python train.py --num_hidden_layers=25 --hidden_size=64 --num_attention_heads=3 --num_key_value_heads=3 --head_dim=32 --intermediate_size=128 --vocab_size=512 --hidden_act="tanh_gelu" --norm="layernorm" --norm_place="pre" --norm_eps=1e-05 --positions="learned" --qk_norm=false --attn_scale=0.177 --bias="all" --tie_word_embeddings=true --parallel_block=true --init="normal" --init_std_qkv=0.0625 --init_std_o=0.00883 --init_std_up=0.0625 --init_std_down=0.00883 --optimizer="soap_variant" --learning_rate=0.00585 --beta1=0.95 --beta2=0.98 --weight_decay=0.053 --lr_head=0.00717 --max_grad_norm=0.5 --warmup_steps=200 --schedule="wsd" --decay_fraction=0.743 --decay_shape="linear" --final_lr_fraction=0.05 --batch_tokens=32768 --max_seq_len=512 --doc_mask=true --train_tokens=120100000 --max_steps=3666 --dataset="wikipedia_en"
Each number is 128 + 32 x the weight over its row's rms, rounded and kept within 0 to 255. Layers, rows and columns count from 0. The size above them is the row's rms in percent of the matrix's.

# layer 2 MLP down (transposed), 128x64, rms 0.148, rows 40-64, columns 0-63
size [ 80  90 116 104 117 108  93 114 112  99  91 112  80  93  85  59  82 115  85  97 110  90 127  87  82]
[[116 132 157 144 123 116 101 105 204 132 126 168  92 158 177 133 127 188 146 161 112 206 119 184  80  95 104  83 188 142 141  58 170  82  72 119 123 133 128 131 143 116 105 117 119 175  95 135 126 118 111 169 156 144 111 149 172 137 164 111 132 128 145 173]
 [ 90  94 190  95 146 100  86 116 121 117  97 134 155 140  92 150 126 168 112 142 113 142 119 125 120 111 105 122  94 163 108 158 173 145  89  90 146 154 144 140 139 123  76 103 137 111 218 155 144 104 144 167 178 180  91  82  85 120 142 121  23 150 122 128]
 [134  89 155 132 135  74 144 128 132 120 114 110 195 126 143  74 131  93 143 175 118 158 101  85 101  84  82 130  88 117 117 162  61 117 118 195 113 176 118 132 140 141 100 172  91 119 139 102  81 115 124 126 174  80 132  80  55 114 138 126  92 119 152 183]
 [135 112  87 140 180 126 133 136  77 120 100 135 184 166 179 127 114 112 156 129  61 146  99  95 108  93  95 115 149 174 137 172 114 139 120 120 189 111 150 183 143 159 105 134 174 152 134 161  63 152 157 132 129 159 118  71  91 151  84  76 160 150 169 161]
 [159 126  97 137 107 157 142 143  26 146 193 143 170 151 130  99 131 132 110 125 128  77 127 115 128 123 130  89 136  65 136 176 120 145 148 153  68 114 145 134 171 154 133  85 128 155 146 113 106  52 137 120 174  80 153 132 113 139 180  99 137 175 188 139]
 [ 57 140 144 193 153 193 164 141 177 149 142  53 163  83 112 213 122 152 171 158  81 123  95 149 124 133 142 103 158 152 120 116 126 139 107 101 125 101 143 165 122 107 192 147 128  97 155 144 114 123 119 157  99  90 119 104 118 159 137 126 131 170 170 161]
 [136 133 113 170 105 134 116 126 159 144 161 150 126 131  93 121 129 108 172 134 185  67 144 203 120 154 109 229  91 119 168 116 174 165 125 189 178 139 128  56 159  86 178  91 146  97 143 109 132 140 125 132 152 102 110 111 139  88 116 101 109 143 117 139]
 [181 145 154  69 125 114 112 149 155  80 151  72 108 113 196 121 129 120  95  94 139 121 161  89 135 128 132  96 117 101 104 158  81 176 101 163 118 104 116 127  47 122 102 161 120 129  85 161 177 115 136 134 171  79 160 134 135  79 147  54 144 137  88 135]
 [199  98 156 151 129 134 124 143 100 126 130 165 167  91 149 192  76 156 117 165 140 137  71 181 155 130 150 168  89  76 137 105 109 140  60 103 119 137 172 147 146  97 123  78 185 154 156 167 115 142  74 126 104 163 105 113 116 147 150 133 105 148 126  69]
 [103  60 126 130 134 113  98  51 169 130 129  73 195  93 108 142 137  96 126 158 103 153  89 143  89  76  88 114 134 176 166 106 136 116  50 114 121 100 147 182 111 126 116 135 109 136  86 100 130 167 147 110 133 134 124  89 115 183  94 117  97 161 168  98]
 [ 78 135 126 145 192 119 128 137 153  89 117 197 160 120 106 137 114 159 137 128 168 107 220 178 131  95  86 109  59 122 126 154 141 115 131 132 173 147 115 139 171  79 128 127  61  79 189 160 155 154 113 163 147  96 103 139 170 158 126 125 132 122 116 118]
 [150 111 104 105 166  78 186  98  97 172 165 100 169 126  88  97  99 134 126 118  92  59 115 109 150 107 115 137 141 140  59  88 122 167 109 166 114  78 181 144 110 100 135 120 160 124 126  87  71 119 169 148 137 100 131 120 178 139 166 177  69 142 149 151]
 [ 77 120 115 106  97  43 128  97 142 117 144 133 122 142 129 145 133 162 172 113 139 123  98 158 108 116 147 170  99  94  51 106 127 156 128 106 100  86 187  85 130  78  72  94  71 158 140 116  92 115 131 107 132  79  92  80 117 145  68 114 143  99  97 161]
 [115 110  89  96 164 135 122 163  81 167 118  81  65 174 138 126 130 191 174 144 118 134 174 109  73 104  63 122 138 131 116  92  60 138  94 148 124 105 116 151 135 143 109 105 111  96  94 159  85  98 182 166  63 150 101 117 119 114 117  68 148 136 116 137]
 [107 151  88  86  82 117 100 140 143 148 114 147 202  96 129  97 136 108 143 176  99 141  77 138  96 131 140  91  96 128 115 155 101  68 134 169 109 125 147 139 102 140 185 118 212  99  88 126 125 145 188 131 121 118  86  96 127 119  85  70 176  94 164 101]
 [109 140  80  94 134 121 148 152 159 128 169 191  86 173 138 136  63 169 137 109 141  97 187 135  63  84 113 108 149 117 172 140 130 173 102  97 133  67  95 140 149 167 120  87  69 131 124 161 141 123 115  44 128 102 182 129 141 116 119 134 129 137 165 124]
 [ 82 115 136 130 144 107 152 149 119 158 145  86 160 100  77 162 109 193 179 124 117 145 178 175 138 153  74 165  73 117 126 151  84 157 152 116 145 164  96 109  68 109 163 154 132 168 134 156 125 114 188  83 115 103  89 106  68 125 170 121 129  96  86 116]
 [172 110 167 183 133 101 194 128  69 158 146 132 112 156 151  92  64 101 129 137 102 118 106 143 102 108  69 101 118 157 106 141  76 163 116 107 139 146 174 178  82 109 141 122 125 103 119 111  83 128 104 167 162 147 121 109 122 111  86  86 130  67  85  62]
 [175 143 187 142 107 145  86  69 150 136 111 155  96  84 181 127 193 138 122  88 198 158 113  82 111 128  91 123 111 115 127  88  92 116 123 106  94 160 143 126 167 118 144 109 109 110 100  86 190 133  81 114 165 154 107 134 143 196 148 103  86 148 167 118]
 [113 161 136 142 150 127 199 141  87 174 154 173 130 109 111 100 133  73 140  97 163 137 138  69 117 159  92 137  97 157 115  93 112 134 152 168 100 133 169 115 166 112 103 138  74 163 138 119 112 110 133 230 124 170 100 145 151 188 116 141  77  84 124  99]
 [ 71  91 180 142 143 119  69  96 141 157 146 112 128 135 134 104 151  83  92 135 138 146 144 121 113 151 137 201 148 121 120 172 112 128  38 106 139  68 127  90 130 159 150 123 129 119 119 141 100 174  86 103  73 135 144 111 122 184 129  84  63 132 189 124]
 [ 70 119 135 122 104 103 132  98 125 173 154 169 131 109 144 134  55 180 152 136  90 127 167 106 177 125 140 129  78 130  49 105 124 170  97 134 149 119  98 146 177 193  48 115 101 144 137 143 109 158 133  95 149 151 136 107 101 154  98 132  90 179 156  96]
 [155 117 180 153  74 174 158 105 137 114 102  91 105 130 150 191 154 168 126 110 121  99  99 104 122 118 144 154 147 119  55  82 173 104 190  93 125 111 148  70 164 108 119 175  87 178 174 128 183 123 119 103  97 168 145 158 124 145 145 176 145 127 159 139]
 [113  91 134  89 127 118 116 117 145 169 139 132 189  84  76 130 111 169 116 136 114 127 124  90 148 152 150 159 132 102  76  94 160  99  52 113 218 155 151 170 132 123 177 174 175 140 183 109  99 126 166  94 185 142 144 114 125 155 103 106 142  95 102 111]
 [116 174  90 162 149 161 132  60 171 148 167 154 122  99 148 179 153 152 113 103 137 148 144 147  99 138  94 155 124 121 132 130 120 144 115 173 175  93 162 116 154 123 143 142 124 141 181 102  64 219  94 103 182 100 131 121 135  94 127 115 147 148 218 126]]
# layer 2 MLP up, 128x64, rms 0.164, rows 41-64, columns 0-63
size [ 75 112  95 108 108  89  89 113  96  88 103  94 104  78  78  80 110  78  89 110  87  88  83  91]
[[ 73  90 101 129 140 147 103 140 149 157 167 112  86 168 135 108 134 107  69  72 155 158 169 116 101 126 133  96 107  51 113 117 133  96  75 107 112 168  72 160 139 116 136 121 110 127 101 129 151 109 100 137 183 151  83 129 171  59 113 149 122 103 188 178]
 [108  91 143 180  59 168 100  91 152 167 172 145 152 180 101 102 173 124 102 123 110 117 105 174 130 128 121 115 131 129 109 105 151 185 114 189 112  71  89 145 135 175 155  85  84 104 105  90 147 117 101 102 128 117 204 140 113 172 147 107 125 103  96  92]
 [150 119 110 144 135 160 111 116  74  89 137  81 161 165 112 155 176 180 108  97  94 128 180 134 179 170 103 106 144 118 103  98 101 138 180  88 162 116 122 178 168 156 174 200 136 101 108 137 134 127 156 190 125 123 144 117 133 113 117  93 105 142 168 208]
 [134 182 163 128 128 144  65 130  49 126 150 119 135 161 109 174 137 187 127  97 156 169 141 130 133 127  96 159 139 204 108 128 158 116 109 107 136  60  86  87 118 121  85 120 121  86 142  97 172 161 136 118 107 153 150 183 110 126  70  92 146 151  79 120]
 [159 143 185  95  68 112 116  95 135 133  36  90 139 184 149  97 113 162 116 117 139 163  76 132  99 144 151 177 134 122  70  92 148 119 195 203 129 147 116 111 175 104 143 150 121 132 122  98 110 163 157 122 114 159  96 106 119 105  99 176 104 129 105 131]
 [177 114 167 116 160 175 105 147 110  92 103 123 173 109  97 136 162  99 195 155 153 123 102 213 157  79 123 147 122  90 123  61 149  91 164 110 133 146 116 124  95 128 126 112 109 143 121 125 143 124 142 192 101 129 102  66 138  76 173  93 144  86 120 178]
 [161 187 145 129  81  72 124 104 141  71 150  61 139 103 155  90 117 174 114 136 127 150  76 113 160 135  98 122 151  93  90 121 143 162 179 156 127 108  61 105 112 102 105 143 169 146 136 152 155 126  71 146 107 144 127 133 104  65 176 124 126 200 111 114]
 [109 106  78  78  94  79 140 124 104  88 109 149 160 118 106 145 153 172 137 185 130 178 105 108  79 182 127 133 128 145  98 164  89 148 161 138 146 143 156 129  35 109 107 162  80  96 196 163 124 133 140 138 160 152 181 161 136  95 138 159 135 156 148 151]
 [108 155 100 121  95 156 163 125  93 150  96  91 162 187 124  86 130 155 145 209 129 111 170  55 126 119  78 134 139 126  56  91 130 113 146 138 131  62 106  81 169 134 170 149 115 129 150 202 134 158 152 115 148 153 120 122 100 156  88 145 146 159 109 140]
 [114  96 149 144 142 130 152 143 183 153 142  80 158 166 138 142 120 151 143  86 178 138 114  64 156 150 160 164 218 125 128 209 154 118  95 171 104 164  98 144 133 103 121 159 150 145 110 119 141 168  77 126  92 134 111  74 165 146 152 184 116 123 150  88]
 [159 145 190 122 174  82 116 142 115 121 121  68 132  93 192 103 119 120 129 153 149 105 181 162 121 106 138 117 127 154  75 123 129 120 208 109 174  94 103 136  87 144 165 139 133 119 207 172 125 173 139 101  98  67  97 130 166 115 133 115 106 156  84 116]
 [202  94 121 124 167 119 106 171 168 109  97  95 132  92 155 164 109 125  80 155 174 106  93 192 156 136  79 130 152  81 195 130 108 103 149 159 115 127  92 163  75 168 136 128 128 129 105 166 130 136 159 151 136 127  98 104 164 161 164  76 112  69 140 103]
 [121  69  48 108 141 143 133 144 164  96 101 140 147 112 172 108 131  98 107 124 125 172 120 125 148 205 159 195 138  99  64 103 130 155 123 148 165 141 130 180 121 157 149 133 105 195 136 104 172 129  74 146 137 132 153  99 106 109 148 191 109  90 162 123]
 [130 104 106 145 119 142 143 173  51 137 149 135  74 154 109 147 156 160  76  89  70 149 142 110 135 161  97 130 181 171  69 139 183 104 136  89 143 136 132  49 161 161  92 131 108 121 122 165 174  80 102 164 125 103 163 154 172 159 152 116 129 152 138 115]
 [127 132 178 178 142  98 119 113  89 119  87 111 178  41 122  95 183 115 125  80 159 156  76 135 175 143 163 156  80 113 115 119 122  81 167 101 141 154 143 151 110 145  85 128 167 132 136 120 190 131 193 143 124 104  95 140  74  95 106 121 144 141 119 164]
 [110 131  99 157  96 160 111 119 177 106 109  90 171 118 149 124 160  96 111  99 152 156  65 121 114  96 149 105 176  47 101 100 166 108 190 140 103 126 209 116 146 106  76 100  86 112 132 118 174 135 182 128 108 123 136 123 155 128  97 168 155 145 185 143]
 [147 104 132 197 176 114 169  90  85 138 173 119 117 166 106 190 136 168 149 102 124 120 121 189 142 153 186  96 144 175 123 165 110 119 128 133 112 107 172 130  48 107 129 116 115 109  99  77 139 130 104 124 125 145 185 163 119 103 148  63 106 122 173 162]
 [117 121 172 113 135  83  99 145 115  62 140 109 162  82 168 101 143  41 163 122 114 107 133 135 119 111 129 173 135  85  62 119  85 157 132 155 133 156  95 173  91 136 126 152 140 115 116 117 164 113 139  82 161 150 136 103  91  99  85 159 155 100 205  77]
 [ 66 161 133  52 155 129 188 123 109  54 198 140 157 120 103 111 161 129 158 127 116 171 110 105 144 120 128  99 208 160 107 126 152 164 147 127 165 142  39 127 101 139 108 172 108 130 127  99 136  80 143 133 141 151 133 132 144 162 133 162 120 102 150 103]
 [118 177  85  78 161 132 137 166  96 154 126 101 162 110 134 157 143 117  92 191 111 154  74 124 126 108 210 124 129 115 109  54 102 100 186 138  97 123 112 147 139 162 149 131 191 128 137 101 114  97 106 189 166 145 109  94  73  76 144 147 150 129 117 115]
 [175 161 123 139  70 121  86 121 143 164 129 157 121 119 102 153 128 123 122 135  85  82  70 105 140 122  99 113 159 140 128  93  91  81 194 136  68 209 143 137  88 134 112 174 152 114 116 136 176  98 135 135 143 156 169 100 214 116 133 114 125  77 155 139]
 [144 151 116 170 102 151 193 135 130 170 107  96 152 146 105 132 126 125 131 119 130 126  95 125 173 177 177 173 148 147  63 110 116 138 176 141 160 125 151 136 171 128  75 135 147 206 167 176 175  65 118 173  92 144 142 146  91 108 108 174 179 114 112 142]
 [153 150  66 133 141 153 128 144 121  88 113 134 200 152 161 173 103 129  61 157 114 128 131 130  94 143 100 145 147 104 107 108 191 125 172 162 174 208 149 105 111 137 168 152 158 107 192 148 137  91 145  86 155 130 111 139 143 145 130  56 162  99 101 120]
 [153 154 126  89 103 143 135 129  90 161  75 116 140 180 117  69 128 122 136 138 138  97  87 116 152 151 139 157 199 221 127 186 177 160 129 107  98  89 134 167 110 192 118 148 133 181 146 108 137 198 127 144 160 163 116 121  99 123 107 151 103 107 131 156]]